config.toml
n_layer = 15
d_model = 128
n_head = 3
n_kv_head = 3
head_dim = 64
d_mlp = 512
vocab_size = 4096
activation = "gelu"
norm = "layernorm"
norm_place = "pre"
norm_eps = 1e-05
positions = "learned"
qk_norm = false
attn_scale = 0.125
bias = "none"
tie_embeddings = false
parallel_block = false
init = "normal"
init_std_qkv = 0.0442
init_std_o = 0.00808
init_std_up = 0.0442
init_std_down = 0.00808
init_out_by_depth = true
optimizer = "soap_variant"
lr = 0.0032
lr_mult_o = 1.46
lr_mult_up = 1.27
beta1 = 0.95
beta2 = 0.99
lr_head = 0.00884
grad_clip = 0.5
warmup_steps = 200
schedule = "wsd"
decay_fraction = 0.621
decay_shape = "linear"
final_lr_fraction = 0.0
batch_tokens = 32768
seq_len = 1024
doc_mask = false
train_tokens = 86620000
steps = 2644
dataset = "wikipedia_en"
Each number is 128 + 32 x the weight over its row's rms, rounded and kept within 0 to 255. Layers, rows and columns count from 0. Numbers have three digits each. The size before them is the row's rms in percent of the matrix's.

# layer 5 MLP down (transposed), 512x128, rms 0.0785, rows 372-478, columns 64-127
084:076101170120183094096153168182126100131100122101139102085163121103111066116126093119173150068087105137188134175111138102102188160143170115109126164094174082166165181135153116152174110178111101
075:155169140133104168133109164174116177120124166131123117115179129121133144131094143190103178094130189151153098112150116194111134146087095138092051122097128084133124114160097104129147152199137129
090:178144125163108137122104141158109081137125074147111113151052140117106119090106156083070092095112112098116137102099151123140185199104084111109144061159103125163107156140109080152110102124137132
097:118117104127088115117128123162179128199106128130198165143136156026140178154131074159136178151132101128062063104148157157157152105123140171125154115131118079099090159127050141124077117118132129
112:188137101111106128138135166121122158200123226101125119160220171166182051082136111121126115123107099130133132061138120109144109149148130156149137125100121127090126115169082139122173141156032131
082:140175145162151067090106127142143112151109152130128159114206123127094130080141094113152063141098172111101157043100192154137179150129103140100127166059190158110114122171094155132180137159098138
097:075099105177144092125120144138194071152151110144138142153153091110150102096080154156178189160164176136110135113141093104161132107167144212138137155191111134089093130098148132137103186072137087
096:081135130176133097082129141057189183096111082095123169082097149081133133080124136123134111103151163141169095187159092080114130196109161121090160197124122123130122134141164140134105082112103106
076:157154145140152116083199138137185130129117177116162133108094086140156131085120100108084116161144200138131113171148140113135151156038080104162150157147186139173124098140135120114121142110099164
110:184137134189097079173134106096130158075144164113185151163101161143130083152052130116119157133094142167149124221124112081146122146131181127104095189197077131148139096121159190147116149160151142
077:056118136154144161147131130091098138155146058126131147144145191118122183169070115149146108122156141150184118125124084119105118154126103221111109120129203128163185154101142140099154138133114158
080:123087123168137094087080179149167148145114068135113119114181148137059190101114145160174108122150172140126107135153109112074081118160158166133161189110144138087144148119102149133105120119116075
098:046113129164136168105079197098154128135144165123107125121088164156120158138134116155136154131128207150124087108157155187148118125123103112120118123094099136167065117155144146101094175101065115
108:106124160080124145082140134113140111167064179108099097118212140181144142114100078128134164204118123160142168121141109127107160186116153117148135098152117103166169094137171129192109115118110139
117:147114119097104155176112105099131110171113122138121139086135061129133136104115117160161081114113143140103157175137121101108107149159123168049167085147096093154073117134139159175127096081178153
122:069163141200108154134194178079136142131119099105106104148127159153174171132136146116175155145184146126169161119072133107101128104091152140125082095157144142140099142158137147092073164098056168
103:158142127143101145142117152120115150149124158132056107163157066174183147099158165049140177099162100121147126110150196111128174152117098201133113120133119102094120132170130127174123128059140074
113:093141207173134084123137113119064113111115118127125111141065181083143121132127093154193110127064139119135088138091090135088146102113160131064205105154110125174141155127130105117131090090158152
097:127153155162126113117184110075130135110182085156127103123220092186124113125125167098125182135144096123138142086145079114075137138153141108118123191105161108116123043141148153106168052095158136
101:120112138157104114059111133131219079072099109088110154123129170215112099102168098148134130101165216141089115129147113102111151191116172091138130162152185112127098170155151137124156101162140151
095:136116083107127180103123119131164192094160172141150118123120090052160101118149144125148076102153118122103126094154202113130113087103138153139188119090126098095085163137122124048181116110149157
099:153109107111183175149122170095072141132126060105102096169090194126114130083171147138138103086101096068071102083105142087149082119094131080124123127142171128169180173148074199114142174195181125
091:035126078158111125146143119163163111154144108058057053146169093128111131113136166099084148149069145121143110107126181148103127198136143158148172124102137186110132144156163141078123085087077138
095:105151159152083152142189141126113139101148177152116103136202173172152110084090126139131116042167192137115124153177131147120149137158155116160164148149114093136114127159079113096130073105130111
086:145177139107127128083181102080174165169107158139120152118205180149153056071141162116134092166114125094117142136183132091140146121098157107110106143152138120122099162161165151135159064128131190
100:156124110184101151095143173089145151109087146127094172106135171095118109091100170084125095124150123110138171136147113085086154125115146088155132144100121136121139133133095151061107119157106176
097:162125110148133092168195153061079098083110125122175122119066124151166113164161065123151121077153155168096084173137125131128156149162133140120146112122108072146142087116161117145052138149192169
114:140201189093142130112116151107214064135147089092120151191144090124148089127116112072130138108138141132096079173109165114154127175131136142163170117115063156120109126148097102134126075168144151
098:123094168149133101127120114136130126120156071122099106091147127149139147113065157095167087091117101111147121163116147156108139131153164151137058139113095102142118085137161108152158183129084165
106:087135124103112118129127096131177094135158195122136072102136136187092102165090113175117165092096172131115132160130057079093213120149154111120160123108142118166151110124223143114169145119077078
094:169169151122130169081105154146169121165157101098135108118183154165103145119158122142094200085061066145159143103111146100069137105143201172157132157132133068124129150116111120129121168071085089
101:076149143152139132131118121108110103175101100090158123163104102157104123220106136139151117134086161146133127171126141150084129149120139108066156090114083122204119168121146058148132075169139131
108:104138162145108097121097128156177107128157122086155162171176072135115111167133133176128154118123126113141127169134130077142127129135207179142191176055133088096119083128164115105135068105143138
109:123132117132162094133163094081124110220131071045139189168113187167157120127112132115140151125078165130144161129123089124145147105127086150110235133171116139118110122149155104069133082141112142
117:136178118198126090154183117124083178092182158122117114106156119130114159114163101127065129100129107148126087100159065064120082143159184111137116144153136113103103117181112165098103153097103131
105:121119165137111097124128096125138150099148172099093146121137132113139129120047073157125097046129146171120079185153101107111117165146165080085154145108154121120186184117155081125174114145119134
096:138134133114085112121163143072153139057172138154126144167102123137159119140067127151137113198177211178089117086121097155124187145180165140102067105175055129076148140115123104155122156129123113
111:133067126165124136143092164149080098053112206093083130144176128155139102150137164113107127155128141096088119086101150098131143188134214085082101078091121174079151143132160136143131119143137167
099:213134105151069145197104189174099119117105210120105165116100060125135155117214127124159124101154149116172154083122159130107132103161080202120173107174097137148094131146119125125087142088139042
098:112190157124201180166128141194121108149097155129116099151143161161152105157120107181122080119201154150074079112134089126119119165116167131098143095103171115159090167084137113137117080128152085
126:072099088106154107180114087137133127142107109124198104132143158175123144109130073135135136134074153168114107198117062097129150066151069101079132147186099099171135130121158079176143152074125102
103:164105187133111163115121121126118138141151052100117091108151146161117164144107135115159121085113164100169096128102172100142146079113166135134132165146165136186176095130147137136144158173182139
113:142162103164112141148116151126112154163122113108148095125156145061094132150159099102123110114166106146097110131055130049137058124120097096113198123134105165158199107111114147147191112142184122
104:076076135094135104107134098152139066191066127147179144132146100141122131151155089087126152120081156139123059080100144155134138119106096155089157108174082102182104134147177091182150134110152164
089:101130122162117147107255132115171154110149060116078172148111102167168155083074133161127165111097160171115102097125059142087162141116119099161116129117135116058156124197091121121139073115080129
111:092171131106177055133108159156089124094059109134109175203156133162123090146125164132127102150077178126110097134090045141207123098091121177090132172112169146134115145156127078087097083092149150
089:116077186116130131093093126098090162109084143134108130133141094115105163112131139048123124161137120142178094179160074117131134117112099177162119114088116055144075087124155159184118159111054095
082:094110140133150138156169140136172083119091104185122145112241116155190098137087109110107093137148169169165146104168089071132184120125128148063100126140163126090160135126152122145103096119131176
089:101153113184098130116118117101143109132166128142108119156209159141137090177119089167153135068137147159102113166144146027082191117099158121108154130105153110069159190098143138132195092173120095
117:127165133092079148160093151139163121130136101081127119140197151145110132137116131114141167103149110142128108084162151123077144155200150164076156183148142141141107166092115099114153054138146130
103:102104102063150088127114130116194133095135123177105184151101136111137135143078176093148130060137232146083083138085084103134138138129086122139141093103108084117171116188123099109089097122065144
099:094136205133144047115116120127165125092126067167159186219177104153162085182145122093075092099151112136142132145123146125159176137108183142146142106071131088150119138160199091121140120169130133
090:109142189100150151133153102129122156122135156102104180163151150122166138101101157167171125139117149054121109107106106152129157077087152149122104133145190117166122163154136112069121141143095127
106:108076065138115176141107114151177140166154182100127129184120120115120131108123179157119073094150221123130113205126090071130209114128156122065165137133139131025109149101092099182087079106134119
129:076152087142095093092112111112128124130065183155177155153074112141127155134144077143183124189108168130115107135148183130139139073160134181116136124114119138145133121123182139178089135135154089
059:184150117100118177107120106165178116180120049146151128113231134171110075129155144107131078099134211106108082149137108110154167137139175110136166130125131086094112083178148130082151160121050112
080:159134087174114041131120147118116121092147129162095118134162057065129140116143166180157175161180094131140144178124094101090161133209140149091127176140094152138111163100109085153134158122153105
094:159109142117182088120191153107108068080146142047102141145123116067125126161114119160088146125050145137136166194112156111199162144089109125152160113161154110132119108050091099069096106142129094
110:086158153134136147113121101128095081123103114141146060131090155095058109100165133143095153102162145160090094138141083086117173117178100124123057184198116099143117169170128165077179090079113124
123:126145127155112128105154117093055167100194126089092105119183162182180102124100160131108130167111119106123087042181088118113111189128149127125166228186158135096116108130146158106136073136066129
092:050082166151147101179120145122144120139134090146169130058207118081108148135144088119141134081137128104175171175152101168101189111146178134136141156103134125114102115107144064121128169161111149
092:112123180168186158143157112166162155128118096115199114150127176132145115142146117171080104059183177135089183089102121068126139145136143161129159132097126129126120169147149115168143057136135076
084:126094123117170223122115132122182110014127161101117132177145134143152105114088164133179146156120151155123135134150074154129161090207138090155129158122132118163078122105065112135123121201103119
109:105112171095150092141179147142089134179120140143110092134054124051120123128149049157129062093112114071129086183065118183112120139162130104154145083129110127122124108113157139100102089124142163
078:125115151105134107136124076116113080153077152114162163175136115136128155164040162148141135133203163131160155146133101139136139120152133148119123152150123115142144066153130168108152146147150063
102:086098176160126133195099112149068103119111119097080157118130168168143127157129106134118140143108231076160135135138129103130095147082195113182109102122148139127128151199116133061138133102127102
115:048100161102130072118159149111179123131132163113168117156075127121161119125158087139153103120167163136098079103134119165144158126132151088070176072098085173172133081118173129135114117155171121
100:186087104136125176113168109144164094144107153090077130129064178177178090104157111137130131149106147111124146157128122096144136122187108110082132124129115111077212101097127159158146105160144162
091:096121160129128118118148090093114102113094020114146200160179135176112136115062058103160121103096172135167131147089112114148138125110102167142122114126134088136165097129152127145122094096105090
095:102132071142088199120139135127105122113149092135104161091128138140112128092121141110131115203141158089079069149180143104109102139166108113156065100104086144132153109092123145164211143108190205
109:109115158089164150166101072231138094072127148137123088083168117117156148145145118129170119101137156175110129095143126133149137175127113168138139147123171135120123104158158153128125114151171088
108:149170120120112097119138156137090121139084128150186164163098170154106134147133094081125098138156178148107134083111124154161157128159130061090178109144172149100135119157109103160160115139244159
090:097137102138146106096114128131138063160105125151094156136192126198139112137109122168134136128119150144101069157141153039118159120129164149155165116119178124113109199134094157153122102232104075
101:114101110169120146137138154100108128176180098109146159183077129172131106111079173188155204122145176111052134092124123100187082101087071124172161093122117179149089115153134121048099104168134134
081:162116103147070114124183142136110123144152183137132083126074117185162097143096123066152205090142122105090153167185139166083108136157103126176113135119149134159084094132107145113183131086099147
097:136102177093148197101134107154153130128111098188146109130214124149136117119106115147209134114113189112112126101164115140083114114123046157108050135141121099146171079122160082162179108117118151
079:143115095149137075122143107093123148153153051145197145080248173129127176144085151173155110154130165118144092189124147148190135109138104118171128132111144126186106154111113132121104148135113096
106:098160152204035075106148124092152135074107160107149169126124084153111107158086105152153112142105124125156122125192191146151161065146172207159110159120148117116134115172119158103082125145090132
098:125116214155176121163139135143161099128106121129143106072100076114159123120097080142103096116118121091190142102115130180100136115139144229116122110102143085098099125142163137148089169095113118
095:103124157135126067095180177112122165106141131088175147139139142148138141107132079190080127071130144118101108096110125064172150121169118104097117109051126130113137157162131142097156097146122168
113:113134180143106101104092147141177120144111087085111132150123146150092189143151159090146080127133140148138176149140097131181150131106109150129130094066086110114112106144098161164069118085174144
079:137171164129161154172140135134129139178074110140133113127111164172102161162138156077095109135159164141161087160082161174139126126106131103157153149160116166129152149163128141150180114123127125
097:129098165135169123119113177117154108153138087132100159150114127099157126185149083114145145124150143149112051162072177075182103125137134065132128134099138094136146148188147107174170094189161118
089:068097110172138100163145136093156161117131157072171160068121078149121150102151089180193155107127167134084128108145112104127099102077124124069128111090089101190118135128169120147203091118132106
100:085102180180117101127146138135138148123164091186079135142095148129081165130125093063104157135140128149118114106116129142125137070161142086207179150040125112071184086239159144124135159176157094
101:114125144126187103103145180131115113153144120133118153143147166083114080145147146134157104092135183131089131115074073127171183137149101146147147090165105128084122108081100120093089125156125118
097:145131154106076140124075170082168145117105081105034215111127131121121140134137124120121088126135106130219090141162102121153181150114144198163157123113133127105111143136106104179117142142118171
100:112133128102200123170137073167098056155113102158135134136169112176167121151161115136118119095150117112151146122077130165097045161101123157148152080123154142074148159116160115145155125135164139
062:090096138129089201150095106133091080113122138075113117103089103152069108146116146076173119167157136161169132174101111145153147144169129111167164179092110125105115130128102153119193141116107117
088:155116128173087178072175122180068123129131111125128083144101162136122132134120192159105094156178138092076122131140117149095156146130082164114173152104125094112136073162142096135168084128076201
087:177119080189134126179157094099098137115113125175132142160154214215111141154106103111115149125084175116101089077132166097154164112113136076117163188134124101202139147156123129121111182121154165
101:169112104127204149155147138102181066148130154097099163141148048138144131169092133151162144133134131173092054099110086149159143146164114087088062128125200076113108118076111108141152142132025146
080:153124144076120100146102158142152135121148039153213092084148115119120088125190148131102125122106234107161127117135145120116121170179119077154139125132168127102126085125118094115138215145164149
096:065162087079089153072155110119163135089147130164150106143136126191156145155128127151148081051082081180124138126155114078204105137105176105153126131081169129151093081085112160115113135130073121
080:154126118054134145169140163093135118137085128139135088109190110130109155093174120093162144175149101114148145025185124054127194120161142085146141130141128136119150069193119165152134113117118124
113:179150152130141147122137191130142090124115175119150131178134150102151108109115146131134149191109108109212140111139072131148164136137179129113081123119128110186087123162081221142119206113146102
100:089090138105157171128163099135114218131165161117127124115116066091096143120127084170178117166189128138129153119124089099160140083132111086091121160208117117149138095128110164120074120064125136
102:134136134138130181102122168083057155055165172178099085137088143123084142103094120115121094135180151123050108093127122157175177096126142098148161121098168175157118105160147106141105167114146114
097:089117133127076143147100114128149114186104145113126130150170105133130111142159124149167087107126126193134109127136191136072158146177120156146162104135124121144110079155110028189143089101129169
101:070145135146151091086141129099060092142150047172141151120175150140069123165056075140149102118108152173155112144065131139198142108144113206176121109152154112138193117139123153125138090100084133
091:074122127158136089136160106174140149125097112123125137117111111147076105166141081144124164137103147111128088123119133162168158122134185122146176170050163122105197191219165134144154121183161091
079:125160123159150122121129118094090114132104142116103178089192148121120153135131139069159085200115183135153170132072156128118130141125147118102109096194145166046083129103077124089152106119107135
116:107112105209169147141109121147121173145106203104130149143138161163113130136181104137122107137047102092088103082154095112083081135124093150097137086094101133169062090111192131138186133111130131
094:093113131132159140162106087183153138106080094140121118136190144137137129107080085143161125074096149173132087166114064089138081130157110144135112188161150143084144123126204089097141097082156133
090:156084159101115137111110143128110115134073126110187126151146091179135087115105113093128109076138119072148172159140120165144116116101122173113072131148141055094084058140138119060136137118125084
085:101057114138130138082133080139175119072139122126123108117056133134106145105160166147090095088135112104126155127128166078156107184179217170122175139169162106112085213200148132126121101095151168
090:189137140164119094110194148124144090118098178159141189118139142171157147090131086096116093100137115143102120083131079108137153139153136058091141160152130145124149128087138166093160111104150148
# layer 5 MLP up, 512x128, rms 0.118, rows 373-479, columns 64-127
091:108185096126148113101120098185206105146148130064099096148088109178113101172182127099109112147128090153109119178170081104128100123122160161111122139117095135146100147105173146173134159086056139
104:110090102109149089103136110122149138201132176109102099148133106167087109129153114132149176115087185185100087110093096096102123089166206195116107178137164119121092130148142133109173092156073115
098:064163143071180116054120165164146084124156112148096119081138112065113117108133152097140143085174146136126120102138181086132107100153123148146111100126141155142152129099126173059119092123119130
101:167095109100157144113055145090140081169136185098087117161143106160083139104210168059129113180061113173192174123118111098154116135107070084110119103109179152142111144142097135126165152108187123
098:123150084119144133165168085077075135125103137115111097114102172197108144123198172125049160127107113194123152141176146126119144134108099072073110108187140144172065122162122210147127112142198145
118:149139131117131171122127104117091111119180131083025069098142131195153144129159146109159093063056136130116106107137091124097090167147193125147084141166184144096131092122150118094148152117160148
084:151189064054125115116163103164125122141102118103143104108096107112143158125160135118177147132102071123159127149131139165140058098161109097139082123181159097195072111146121099078113162105102157
082:084142109120165175110123095118110169119157163095097109114207107174158081056114123117144058158126151146151090145125141128172105126126069199110084195145159139166147145134123172096136145113116162
102:126145155160178175084130132126041067123126205134147177119127088069133115197105162149125141134116136129089150085136118129100102120107130084145134109121163143127177137089148144145154139143186129
070:081111122101164120085149082138123040115096121165164147121160152177142132078158187133135119134137160192104109143089139126051111190121165219110136151100138141179104178142136093131126143153079125
078:133100132136168132129161198138143118143139169180088207110078123130109179092183102166175172040147130164131123132128125083055125091173192171137144138091122161105085125156100184147162113150132082
114:136144131060135050181152085144148115099129145161140130112151090113075114157095168165107117110105097105074139174082133130102127153152118147149200120134163104126123113116144122154146141197111137
097:145121153102194113141105118183121137125131177173163154145174117080114172157123101091092163162186152127140176130137116161105132149102152143062109125097168125155175144170168099103131093132129117
117:152146117065129121169129087065130127125132181134186069115090147143084096144121156105087168037143122207073117161139117138122116095134083150090157164121124173123178101126099157128078176112159117
116:124155163027157113124124105154111150159118072096140157100160080094103114176152167123166091139184131138108126167130171162102075127208057148096087166117096140095173122119120123107144080152162101
106:090116144118079175109137121131116190109162150149098097071121132124132141185145135164128114129138054175118139126114190152152114109070061105113089124127095097183169130147146099135147157139178138
118:148121141130148195053066105106134142105147145145150139129167147088117180095089172155119138152158120145147155180157164121152106164089148101149105132158074109097143185119115105094132083123170135
097:128080129086138144144160167148143164155141131192080113093083181092114118111126150178150137106051147136138120101099165146136163183095038119103140147184196135116175161109062154116072150139152155
084:162159080134126130123202083092091085133064151192156153104172084185180155192083109152132134159086094120141186124166158141118096106123098143188144112154121139144068089085141158148107077090119146
112:100159093063197145152139107095107138141139115156087120115119100155178134114161123112097148098079122155185137132127113088131125168132111109109144132133202084104123131109067106137099130058187187
111:201154068058149139153179122138153141103090114148102162085115167086129176163118137127110154050164104091103178066161095145163123135114125116123140120127176097102151187123137181140083111116135118
109:114145151103161127091091120203110109102092161165158111140154224086158127102112164094104109174119119143133164181135153164128101113094090136097082088156084117135138124094186103119109159169136102
088:120181127114120122102147115111127101131119122075171199109180069136146121164116117067090173108134117092104157122124110127150126151107169127135058143094114107109133082134192194155172066143104145
085:076133071081114100054111157147149179095147143139165133115175119137123145122141153143102104121118088140155107131086155129133066143120068137118143127146154172185131076130123092067118174147126165
090:127139153087156102098158083150155135156116154123135058079087141161138142160141096181118184122111100108095108136156133130117089121133119126170131138101101116128115116204127142145158161146124107
097:131077108147139121098098115120120148113120151162140165183188098087149150100163126109129139152123138110083114126134163126090098092144098111120139127137077167128144106120114087032143132166165155
102:173154135088199107059183118104070163123116126127150139121155128131159169113197125099117120139122130123163152172114116135144149126153062129136088149137166157143112178099113149102103147140091143
107:174084114106154154127108141103158110132065158127106088081119150136106106139036110118138176071136119121126113123145164122070132128102108103157117078127145162142134142133124114149159148201179133
107:149133172131119158148105089192136126115108207107155135071173113121136130146127185066137161117136094103133220148104104066097092078097120116163130199132132124125123131095140076083115104140162090
090:151183088110092159120119080111149143125155161147102071197119077165188124127148163107134087135134083155137162229143089092122114142105126126161146149162136133172110085131111118115097115147063111
105:192114044140218149140130108156093125131131146155057098148194186097082169090111153113104129144125122107080141147087107147135139099110104183157101125128138113114110080129092176189106132121101130
084:177085144109200116103176090145128101172160164137067115081147092138116180133115052134148145133075116148118145110103110105047120103152066134144130180102128097067087175102108146121145165116158056
110:163106120134138157045093128132096154195111138092095144072146119117117131116173133069111172084069127105166113153140131149150089115156150043118195154125132178118153096157132114051218095143134140
104:143083137175126183108113122175078127141106114172144159116115109092079092143107149144157061166116140149118160111086153128112083160114105092154134102198176141149133157075141118156166085078189095
092:152215064124150112098171099144121072083081134143200122121169142111127150153118156140138167096087052087114194132116142134125118134107103135192131173099162128103098129121160119100172134105135137
108:152137068153139154105120095159037090099152123143175123093129126067109102188148101083136130131191129156104104120098131092134113170163151115181164127144128188116153143070131153144145068123103050
108:133139115092174111157119174150147136145176123096082144108097088089105167107209184112122120117147121147129164168124128080105055105188087103083127130110056148136098124146110127187149177065137101
118:106139135146076124199171108133137155086101108168182138089168161164118161159149113135119078150121122175101163132178218153119126174076079088122104170135073158148150164084136166080086125107144138
093:148099130112131110106084097113142078095113168205144115066124095115142146131139142127080119128090117124131143109169116140119146125076100096091155136156092130115206115062111132093117220137157124
129:142126106131113126106125111122111105119129179120122149129137104156137133131112141085074172090141157195142197184090123082104179141141116124118120127162123117194162132053057121140136135107159078
103:171117075087136119131166125106136118177038102154115158093073100130118139146081101159100153141122119120118141135098163090169191152127139099113112098219135146099132161156139147185167091169155111
097:113136138095130100149179121129114128154195150120095128073091177126105135106140100127099169128111107118136135158118134155114159111181139116106077139094152130160142202110129227107090189150117093
111:154193114107176168091124119132102110124138153142052130109146112117127150139069179115125136112147161092063123124055173182131161153110087190123069130131149117147120093160123138143119128143103116
098:138119128100219145109121125166101152115137134129113144102138107088127157039127119090104138136172134132153145144098163092085093136167087136174108174069206150082130156117091110082172155128172133
106:069114140105155104098116164113099088189146120118084090108132163130133127135133120110120157127059091114140148090119132108108109095123070083117099146113128117121092139113108160154130090081129147
097:167041170133105147103063149149094109141107196232132125123085097120158101177162111057090148180115143096164156128156113132143160123124127103161109110149160085049063177151116155162168128110124073
067:216121111100106109125132136143108128132178166077144134079140122151209113115125106095166136155130153151105132170114147126120131214107117096070132152156107108155130155138163106157199184166164134
077:055180090084097069071149132103106084112129148090142091134066134212105160124158129177112092076123130154186148148145146114162131150174158166178102095135154149167076114126150203130068120124109141
106:194122049110113131176179038117078071140108141088111111106120108154182134182111138128138091187144105106118136180135164122121079122125126118077110130164164135102115104171189134095161139083150102
110:096082118173090073148095117174179108107144139128110145158165110087117125145088142178132168108139140206099106138112157094149111128170098112133090170144133137154146136167144079137136111161109143
084:200075110128201157107139144151095118116091096159091099052109148089113119093139132168085169129114131118132133092149118160090134131118060148107107156132146144099064161097083122161129122116136070
086:120175155147192137158143081133120123080183141173146060142070094144118146122109132166076148028092111162179162135194126133142167093120098154173099105110106114133115099036126109134101161149129153
099:103164118134150113098141067160140130076129149156157100096202128112169136165138160127126139067139106114141161169115172140132059163086130108178122136092119106124139102055140122113135087099117161
128:138094119110185124163184110129176140176161071099115124136108129118101108141043138133147110078057130110105116128121115092076137103202087182169099125140116131122114112086150139165156163099108175
075:170111147095136135076128129138182166165075102187112144179159127177189085109097137193082108120183180160128130138122147113167132157119129101137145100082134111080106188121148095104137116129177099
073:133135117193125059047101107128126123143126154168118153155117087120109105132101152161163175140080144112151146151163143085137197151151150177111124174122148161102060107103174089100154113126172115
107:154125112125118111089039120115138091170193184153169097151135136104104158103034151120141102090074120098092162148117147143131174091150156127141141096101121130092139118120104113101162050199132148
113:147163154104093134151146108141082123075107123189113078083126154078139138127085173162109191092120129107151166072071122197118145140133085093173102131186091078150168090103130155140119112121163157
115:151148155099160177176113110198137155114102133119166122107114148116152157123094121169119137125113129134133169114082155155144094159110122133099086114180202162170139220088147127133168075132134123
068:107107122083148116089136133151078158097155163109103133104124123125120146105122146205136098139154166202102087087097137132129110173157106132091104136153105088116134205128110090149161119142153099
080:118137084183176152148115103111123105186080174141107093125106102141127138140136146212092175109124139192140127098120130103107112126121152172192135119144093056088085087151085153188094099101129136
098:126112133059133122094126151173212083157093156139091115126149147081114151155112139189129097136117095104095191130145144126137080177106169140219178116123112080095127098128094175102098168111124093
114:164091116176106112132124119087171176130143207145129127130183101130121172149137164157095148137103101115118124118045131146075131078132196136126108167106180111143036115084140146155214106110131122
100:099130078133132103192216120124108091095142097104148114115131168161115132158169146117135153128090153170109150126120145161169088175101119096095162075122152104122157171082118174129097117169122147
114:040108111130118125134163156093111157144156148121164061139147118123144166117148113084183096160126110175093117149097165099057111145173095235127121124082121144084132132113088125110108102150072152
116:134117122143052184092168119139132172104120173115121185084144157115073168157081148140136122134152125162185102153067133159137110148114138167139127159140158159074122175160141143121178069163079159
088:125134133093161126064093185141125132095093123182084130105118129145115074115096142175088113177136156060100129158111174084080101144142087101090168061144095123121093103145137113147132140134209149
093:160106082100136190124162091182139109185170111181127107154188106090092117125119151185127153162153080142066089119088131127125143088160114140176078142142147159133170184132097067148112121143090153
101:106119127145174125096104068088162150112165158116153146124134131124167140135154098116127125116142140119160135200107109114165112098129125152074118144140178152118157152129141079120142176131149049
119:133103166122100071140133101101124175152087168114107127117147109095160158146052076073130088108087103120143153124120176124073166122144090153130071193112135144135079151136136139092194118125146119
095:152068117121097140055088167113148127134124138117061142169165164068121192103132109162121110124137159099147162192157139081149150125114079132109121163053132138134089112134132132137182145164155170
080:112152083131108144092092179070116115193160119082137100160114116154097134125118129171128120086187086169117125126151160105128157152166105131178115105177144160171117080107125176115112114094167157
102:136132054115138109099109074132136165192132141094129126144159191161149122122137154109082094106038163108119133109104151172153111171123167182114117113046176161136146159120134090153201098138117139
080:069099159159206125150088133167117112104096182176124122151108146141144150124157198153130089072117156139129085102155163150115144203180121154100116107120166101165128177122043098127133123155134098
108:129105061119129089119164125115154117185135144121084184133138039099140170092172098126180176137159101117091125142164126162101085145163123100131084191117154112068099125107142111124095142162104103
075:142161110118174155117140090133155165156174105133141165188175173117138137126101159197099128139113121154105101188139172068144112132055105195112155118103136111196103170101145104169080099122126150
097:118163144109177100115181102146134138119138087110161150093117130132104129148135146154072196105110091162142086151114092126112134182107171036137120080115096140177123137149106073187182144119125185
105:066150161112145079111133092121173172129108140143129128145213145155165136120103102162116173128140095141134160087130112135109103224044118156180067184142042146129110199074147136170147134144093172
086:131143103144119194141151123067125091173109145088144145102129125136146142127139093092118149139077088131170131093136145115088085083127172144166136121167129062035144094097109178175086147105114160
121:091103161029150105126079156175150116140168098173057132107161108129125163101112174154117152111069054108124124127095102077083135130174116154147077123081100114162077129188147165108179131131116118
095:170129153120164146088145123131097108130152106126140139137079108066162108079180132088143182131118080170143149066119111132114113184142104133111149112140203141098123107116142172071181146047149140
083:168145105031091114124144137124105165084155148138151110118093107064125153129115149089128154111127114106134184140145137171147117171147083138147148116126175119174135126078043162087132128122124144
106:100200108097080160145152130120122135169163107201121095099093160165096081174100155114098143157110106148126100146091138155168095116158134151110119165161075096130161150112146126161064159149126114
104:122163127072081133112152112058092145123117154103095121108084115103146154113079150098126137116136107145117114176137131130088146132183117142143119136106155143131154210124119148081119082172192122
097:105180133159152114079126101113097184135105134133152097151124132166172147169143124075141137123067092136119129156078113097127113102116110100047098163146140143110124149169158157123155122158118174
097:106136102049150142136143102102156108127115139137103141115171093097143169114119117106081146108118152118090129128106136063155111111164110080174097196205065114131109163183121164140064183135127138
108:188145138195135160124142132107128145097120131134091118118117112160114129155106172141132114088055118124099132131101131153149094191125108106174041096111160138149129166116116143140173149149121129
085:136108124147122141168163109128113167154063121120134133136112177124122205164109106117130084142071097096101081114123190060133160130119083133106182174105133132176085164091196153114116146137071096
095:151097132152171149107129085139119099148147192139147084097114073211186154079139142182132140135124122097117115188124121156124108119087115135132096128125135105161085192073157087137098114157090109
085:108124180113123098100104115192138098132158132122151141136142039063109147107114094134162131156122099104101144201088130113143092146141104163116107125122177156174170102140128088080138091184114074
107:183112084099199083124078106097155087106158151174110131162098121108108099134159123128161211057146099118118086119192110206128078073147085146124119103141142115094164096095123102117166137132126186
085:118143139080120154202124107084122135131166161123118126119117116139103144165149175110139119107158101169106164157095104086162087144103113125167113137158152134087095179112166159194060056065158080
085:057220121086132112085146133132154124125111121091148116114060140100132115128122160202108095103128089114188108161153153134166103121180179194183102112162138147195091136123159095109054084111103149
080:098104111082111154086097141120165106159093152152068141135143154098114181170110109111158172124096100083146171144169163080064122118167088057168134108069196113219143174160131147178164098126123144
110:112145077076179157134192068141078119088168108131160156146143151127081108119097113153178133075124115194177119114077178132173156159044139136118108128152149136120179158082197134111145141151147156
113:137113155102136124089122123089077123185115095132174117120118072136101175118120146110108105122185111149150095172161213155118156155128093196094149153163126204128128193151174154139093174124088115
107:115138104126101105101125157180140125153098142128084170088138097155094175128246152087108112092146101187102122133150120098159111126142139064119135121106098125119107131138092088165142137072145054
089:176141092152188137141131139162093133181146142090064106088148133121133115121156192119088175087110140120081141121173167099086144175094058141165131071151110117098150138039098159222119124109101096
095:180140125126185098094127146158167071107103106177088094068169146100130131112175126112134159187109097153067125088101103134104045088153109100124108189169164133107108139180142134165145128154100150
094:163196140088148154107153148086090118117113184100131105118147090085147194131107143093146133112144110179155140151129103146067171123098135136194116098091181076137134159126130128106098104177162090
091:151136123177182118128116101131142089195124092116158099104091177106158195180096163120196096070103151134119163146122132077163140104167102187100143105103084121163137170130186126145121155178119094
107:048183074120115148139075089106080124116172141158155088075111088139127108114151129111088131105165114126120104130145114159123101156075104114108154107121138144136110162153117149134064141056157127
104:070093166103183130062203075156093120129167123120160077107157138168110119141118141120090105154140123133116152136086173136134164147133105132024091113155158140154132153101155149099127114138086160
094:092068105070086082136147077171105171091074129165122205162172092104079101129171116101189212099109141199113082122152173134097176162097149120101110142094127173090177122183131108130156099139151139
080:156195124153152163089157105194130095185115156174116117105141126095128139118149146091155160105150117142110162062173118130069177104105078158144113138091098123152145051098114172089114164117131161
079:142058149116135149102017154132119136099173156150102139141071134087087118084134118129126162087129150121083164183114124122136147177110115148104095087101117189167154156164110065123139165174156092
069:116218054081104105125122103145143080130123167073145113138083088146152160114100158110125125118169104184140166182168171113173131124167145139142114131091138156173136092125167169083094160161109119